{"n_layer": 22, "d_model": 160, "n_head": 5, "n_kv_head": 5, "head_dim": 32, "d_mlp": 640, "vocab_size": 2048, "activation": "swiglu", "norm": "rmsnorm", "norm_place": "pre", "norm_eps": 1e-06, "positions": "rope", "rope_base": 10000.0, "rope_fraction": 0.5, "qk_norm": true, "attn_scale": 0.177, "bias": "qkv", "tie_embeddings": true, "parallel_block": false, "init": "normal", "init_std_qkv": 0.0446, "init_std_o": 0.0553, "init_std_up": 0.0638, "init_std_down": 0.0638, "optimizer": "muon_hyperball", "lr": 0.00954, "lr_mult_qkv": 0.4, "beta1": 0.95, "lr_head": 0.00955, "grad_clip": 2.0, "warmup_steps": 0, "schedule": "wsd", "decay_fraction": 1.0, "decay_shape": "exp", "final_lr_fraction": 0.05, "batch_tokens": 32768, "seq_len": 1024, "doc_mask": false, "train_tokens": 271100000, "steps": 8274, "dataset": "wikipedia_en"}
Each number is 500 + 40 x the weight over the matrix's rms, rounded and kept within 0 to 999. Layers, rows and columns count from 0. Numbers have three digits each.

# layer 19 attention value, 160x160, rms 0.0443, rows 0-159, columns 0-39
492547511543454522470474503534514557525502496450522517520525510530482494503509485493490493453549566525469409567447508472
511463521490485531439451479477601493450485558517535508484516470517489475483524497569567490513536445452577511521472514491
491511427502519474462495454495510528547520514473529499471488500488489535512537533466486419500533553551523515532541512461
437542462441543551484542531492533541564458542501469495534476484501499496480463519552466535479475480480553531525526461574
540512451475492465500486469483519506473519532496475451547475467470472534512510517552562556440504482477506542480500483439
513523576561549499506464515469492502474507524603504462507483540485514500532438498522524494514501562523516546523518476523
500502491488554523520556430519541467497520511485476505550531480486511522535450520498476508505481523498537480468487482476
534513526471487471543459470427479509474479485522502602574530448523515544529479486540461459479544532524479538494487524490
489517484544532519485499542493500470526546499500506528480511519548577504468485474526457535491495522536439548543508462454
481520475503592484519519496518509543550561527518620416466474503531553456471478583436521533524521536469486491481558482518
546502457508479491515518512439533510471530512574583494488552524530507420547507496528464555461509481526436481535477477526
533550511511494565540515498548571493509450488458452490552497482515480490518554501508518541428459499488509570492510516584
429528521526511482489543454476414501510530519562502536576487499535517506438472486552505556512490514523494499508527492494
545511529515522480543480610470442529511472540477476541565518484536546518538510507542519530446530502444489487446507538540
536527466501489519510530543539487491514489491476528490495498539493486493527489517499473514503447505546504501516450486480
482452566525496581522492471543509469553546501539576520448457528545476500524502484525560477523561545523416525508458449535
495456557474516515494471481548514552526498521508514486457532555527521533507436467525511473536462490533491540538496531513
488528504458432529525518462456536490511502473547530506474513454469485522520473468427486505480551456463511500513562493517
487501512541500516484471524471511482504484508565517526416521467540499502431437535540508478451463543480482500495482437495
483483500471496527450498417556488522467461477546492489530488471533460502523447514590504478468486487490510494490540526501
482510465481485496477588502480472452464489511507504455517480441523570466527472507446565412454548441550490508589508476538
565483497570520516480504482555464469476484463488535506484460501482502505548527542526463464505475455547519466525506510499
501491513480503551499462424470472547481498477491491453516465479538485481510453533495505461442450525491550476472456540593
429499503521464486506443481461487488484534508540523431419514578511540458421453511512556561493593460520522493516555524492
513483515532500484516524525470503549471512508514510561569507501483544479493529524505510480456507533459546498543469543469
500514472498472522469467511503493530460564489556544502517500524519460480566453458535467543476444421497497445567497543503
492499435511464498531447432433466537499512510491492577546449523540438463528523486496459469500424523520520525439496452508
511516435506485451474454500483512457491439513458530511497579520526455495521510535490505544526524507426509475538414571528
525540456492587529493487472523436486495546522515511586516454570438520499537487515546492549476530476435486466501514495497
471465447571506523449491484506440534539468457487544531502529504521403514445504448486501544557534464503512489566516540533
496492535476505539486437490482506488557508511454471440522502457542528587510521500561570472479533527532479458466520558524
450438519467488504508492488464512469480540504435476521458473500507536540470478497507499459517483536544496504442464495468
506443507463506500514458493522451431502482526511483468568485460503511526533465525490494481564455514574543503429548467483
433494540492485598463439454440480521487494505498461447480460517577512506542504519585542542470480519536471552425446513427
495453466572441500473505484465501532525535540445471516544476473533431506532441546477405515492510516478498491477445587515
509523531498467499461447490546478478532471496495493503499492530451518446532553528498445483493429535441511539466507520496
464496585500481459441499436503547448468506526549491484512494528533526484584501480510512511494471489513562443475483521490
494487486464492549596460481518462516523542545505536530537424424515499370461562488464490493485476522492513442504512506480
496542436491523535470508536500492498463505574453479530553431529470461561471553507448516480450494467527531533487527427520
477524520513519482463533506520493498590442446489516478489538484490475537563456465454526497539569489463433511531393473444
510412486456543523493525567527505506502539522516512441494484505454486533521438524524496573481513521508541381430529484477
507532550587475475546444511444550557454509512536523495481486501483515479418498499434502465498570488460535491487508569462
455438483541501533450527503462632455491505456521511464476547476527457542553515497500496482546517509549470533442487495478
556502564558455444507488438403551502502461565576456497488469483509482480492561492517453422466573532525501527448441500456
468440561464463456486518563508498444532462472453570478442531504462491516567509499518474489546552467552472478486488510525
450494444497571589472465536537533536450503559504489487552520530468466466477497526475558519422525484470444513522506484494
509512524512452506529479534505509475511528504553432437520449520474509561580445565516485459533582505564478524534499541476
534498489516478487532556481479486509459493477520532481455428525483472545497492493464516497454496594535476494541438524499
495520484416461493434491463535497536403505500516483534489499446437505508532501511536471466551495466486497450535485555551
500490481475524429463518515435570558492587517550533501517534523488489470591408520496481517487487463463561487529484538500
525574409502544493523576495520539498563498546513566567484443439510512501517503554493493512405505484462542508522515512475
478444578500482547528547549436482526430547529445491602495535471515513591446461553481543505450548522496544478501460575523
490551531583486534531488531554602459528502525523438517465557460545499466512482535524519477456531472480525506485462483483
625485509492504545555539552479544526471519463540483512461513467480439560453498443492522512501540467426479487508520460546
459546495474582462453411488563529522468530464492591442510462507529480491508520612487476469551521521556504483566459590515
501503541472485447525515454464446578533547517444501537562492510538466532523455494545531506468519514508486531456461489487
469526505517604488472554499530538495625502559483447444504439561471485478523532529555476457537460497470460464583541491493
479543491502471541475493471480444457490573490532513499496433535549483524595431509515581514530440530500515505449540465497
522477541506534508522553435549474522488493518503557484509584464490511518511501392547520485555487468523529528561531557501
484517486468544574497483468500493531511459464463498526496455463548453479493449506568598571578486545498495503472540516522
452548564552510551504482502539502468412482524455524426499480486530520540493536468526499536481504488487493487539540510496
547478497464548541454478487500558507573491478462469487517466527508518524480528488536498414479534531473503592493486530493
513457544502488483521494472452435532540451506490433544469482566493518573432463447568485484456449493473461535502458449586
594418516516490467570434518466518433505496490515483492484512551470491563549575478528507559568515464470503477466525495523
488388484495484474490508463373540532473516390537464612401518531526497527555482439497436547597537493494583446476519547480
438547506527435478566459530554469567497580538578567404553509484502501438508545461575493539441399524377505512486548479544
437526509560507418463461500482448473439508470458472556493478509527567536461429475549439539551524497475441474520484490531
459532592599526497457496484473462523472497463459542509464494450505497485493549534522424497533519502519400427470516511449
498438490564536478474485529441499504528453470495452419517523525521521506512479496508412498535483526517503496458405443503
407524515496549454489516499508434446528528484459478603489520541468429551503478493592523433515488419524466479493532511549
516567447462474509539531556471505455515460528442534465474527428476485454468466500498484599491464468519490497473503525534
506454535490486425494477460502470539469469429494542449501520491522504507443495447501480393494457504509542476506619538520
564573504484499561529512522501493499582437514518458481505521506490514509535495452599513532580509492522489516406515552459
528542523497597520535508541558437557502502449558548499471500491513458520481472553519540504564597510461421516477495526518
552510547549544503448475505491529464478506509451455604485427450491463554575542449506441470458555508477554448489534578454
395536519562471508480383437529481494567506513558478473520497554591503521449546478543500536554535465505486559466399505508
433555530562520498510448470503531510441577485504504441513528486560501508493511569533473523567551489480513536584505512522
485474525511511507496416497545487512540545531530427493530559443535528464460556457482544474441464417440608523504535470441
429555572426555511467430474527436525435545439521556475534503455519434571506489491594527420501500381430515510471524521486
531465475464499559515492545492524541502515464424475451434494542520509449453598592442537520513513472441502511525542507473
514528471415481515600515470509511533494521566481523490493469503472533493485527536463453504476536460490479528537445506505
480566446582565463447466505456481561492472432497458517372508456485520498461486496485395519485481456532468488502536499424
495501494548490494493422521475520562509484492505494506522541526546471523560502460481536476530454552488427445481462519489
565453540545485469440443483500534419589580530481531504536459462557539454502532496508455504518543538542470473513503561397
460560491485404621567494580521500463615516433519457514509620487492499519481521522497538477547503515444495589371502484521
525517531425534517556543514530465471500507485427426572496561547595465500610516532495576573529477470502534457468515527525
488481481492542539546508458521566511563497471402508416546512525551493517522500563469514520540436474540524601519480510462
537475481569469400557491508537412372484543509475500508494494555489565428580474472491528500513490478454478493527564415503
427535573481472477620506516528542477453424523531566510459459489405472533399502477484465564479513500511462520429515479608
521563499374483581550437419497468470520544471558526388575504490476526602419492527418510540520455507522496487493548460476
523509537580549439431556471474460477540494531473574518457514585457434515489461475567484499496494477590482494475545546496
553471508492495491508519528546450536526526451475479590578483468474514540497515485525503474528444527594477584541538466469
524553490481553442565475540561478495449547436515552524445512458420480478601509453554590498432505406551581516495536503502
499434522517446485422574474499551484558525540583466515481442507545488550499467436511532502520501486466526529386528507484
516484511440500460548505515494482495468559451509539526485486479497561506493577468542474474542527482492498511529452506436
556497495501583497423555477469506420520576498436513606451500462480540538463434501524459489472487523493448481573540474427
525546527418492563421547497512510473550519562491483479532477514487602545492450542566528501522522525507485418468515548419
555573540565495515479538412518550553418517469468560475517462572500548474441472480514416468435523515472517423497437518496
565540503432526508550604457441539483586505546487464506485535430563466525483466482462481487532481482541463417489437537575
386556478569506534540460505543508472501464476505455471553504459477522480538579487480451519537523467452541522471470451454
492502483524492474509489512515542465501518513466529507531520422498479499474482491487498425482504495446483481476484506532
427438500561500525524465452444433538471413577451481520411480542539522526558472516456465457428492504413530427501515459541
391471480530463421425400450519447472501514481535589492497546490463511511595425488489514515453485503518513530549484539488
462578494550413517482405459533556556545517545441480493581500511498516559524588547479519544486455605553506486479547533600
562531414550487526542452513514490460504478450461508485518519511485467446547524550460440545544491502481472576475485516535
520467462491506505488552494447485498540581473474492488524541532532561538578491541491456481476514498490463537483415510497
487494447501519524514565531479594443432502550555493515414478460512529521501404482446498483508466466548562506552491467535
525443401566598563460495482612535455562444461440543520487484495502495479539568517533514535486493473544469544492476492586
543492515480456483522488451507506550543492485539551424469447409490531536481456470385469474507584504459515508525415493531
536543601499515540514542531452459459428518496550423462599487508566531458487535467466454477493546562447475524548496459500
429562465538539519519459504554557506441506472376511523495460565532478523508399467624517435479465492472462474589523455470
529544567539531465541517427443514516531479442518368530462530467428465559442497458443511495538475552493543477490436501502
467490454538464529554458491440479403555512515517532447500492552392547552502565528565496470529453470583459546442470444507
490503513441554465516495519546478465437434551544463467522473555481587543506519500475476587509461458485450456439453489495
492499447434425504480522575526547490546489555495453473469460418546515510481476476505504512547476459567494444507517549530
469442549501476479522614464500495424606487553476524513454551558500531535539449482513551533461535532528469467410469546505
506520475463478411597524602469511557535534472456484538537533515520400492518459505528475511483530440499550461481504556485
414491526586503532429519553510513491489532515420528466451548499431518509535544573585472477483523469490472522526456510463
532431485530528517513517507520493475473483474409494501511558464451465448490564553532506518544494560482481489493425546451
466404546481462540525498432477470456474499507567477485460553528512529567457517498464539455508629499517500558453561539515
520415446568463448499529423543484474444454496537494409469570448528494499492513519564500508533460494494546492460507404484
523471530470501580484486502516499488495485541526450534461547508419478515460550492501503549497539589508520543437601421477
485486447508473513528553412565531492539487498524393568569583504537532531565452489531515492468500511475470555482510598492
553495454538518488518414529496466531494523416494483519496507540512496482544531468503482451564547546477534461508538616463
479523415453502508505471506501496406492533432536531508538564487564442467502493494495486475518545555456543486484488475548
538483542436482488490438425517508517512452476462516506455405489505481486495480535546484451492576506554464600525413499561
453448429494524489518507455472507432521508465433572546455426535523491584462506484490462525527446621482476588545485490547
537489556474507452432537464471564424447477507523546517461538520440466505534537482505552442470503431433526516426463426460
554533490501483542485449521514494563525500430512515528518484499549518541470485487505553525434547478537477509521576505512
543475488514586523421486490509464511498537458426499538481520509563581583485552548524562437587600487521436544489463431479
535414524516465471555544482502484556508543505475470506539385530477476442484502501546501464547399460537453532558528516452
500497506464523488543500467481489450498521543460499594528465634495497511478493556461535444451469409500527511457450492494
553457476452515441450501470496443515498479482545538522488501493536504489502477428495479454507480446514553522472502539493
549510519472436534537544509474475453481511599466515537455393520432527456567465481525535486505539562461515462516480482580
536513544444582484437504511566482512508495529434437498537480482482517499485477524501497491490499503505509496541520534531
537553583471511510467533474544488517575484482546498488484448515473533558509444493536500525536475488532472521455508480434
474510505489522492512481514502515569482513578495588454470516545547545492562394504523412502491459480468518457515465485507
532509419495468507530555496436469485577480533536471536440483496457500479486498540474528437457507454529495501530512493500
452527493560472496496513503526501508453521511500450498475457451411456563432465517527528527552501487596563555429457448454
506505525529542520546419566462422551537473482438506462542507504485561537528521480491482493506517528494484510528503544479
491482448434499431471473504565482577517565471520594475471494505527517529560535461487528491501520537499493482505547535502
520493454531442464504507516549562540543501500472530532422502430623507441513434545524497448524515540525512489588465469495
524496484568452468496505526506486463477497558515500504455547478498390486489460487482479532485516416516496496525473532463
501495520568498433447525483529467582473504498530549476499504516529516472531507536482528459475465462523498536533494485520
484513458482476538489447533544487478504509473501450567628532454547459439514501505501477481498606509522484487517502491579
551495531520426496412456485515497473476524513547529442525449445510452571491444470504484443545441518461559568563488486486
442499518458450472421440483544534473572522467531532453471575440489470459519563531499438476499493509469490545464510435563
515399445517537417518480547428566454573470461446416515515583472529544478493513533540554462488506596511481403550500523491
374500474515461459568432431460513463544601440492557550541500503453540441526524556500504492541488519469434494455475512473
442496460507426515531460577528511570466479537561529564501482508519489512444522490512533511415521475494470531460615562418
550479440484500505451482503513518566565471463522481475579511447540531532483484444456484435523563589503459471516472517508
513497548532448483523490592440464522568485555462493507506547568559488506436430435490487448562513474439491578498446463500
522505520536569442438473512438402546517549463495514542468541522503489456419533525463491468480535513447497515410599509439
536549493561443478517432521436461492536564525479482535531522480475438501457527522486560596505494548598509524544540476546
455526511489466463455466595500500615494560489511479534524552448461472548504535501495492577514510557485489499451486468531
530429554457531468407480527529508485478453544477561527425462563488516530470432527514567525550495480449499572476592470591
540502462538543429521458485525475545516546520523433488487584555434451483493479485461515467456517588489501629451473504422
540423501455518503505500483564432482562513407481572486477451489531571582485509429435521443508418459510442552481452457473
427504503537468477420559489496560452461481521523506459440441494461475528475497531516527549474495525507550528516507495456
416461490510585525544523458440499552524457502518549540484529518531555535450446484558541484437542522575524537501480490575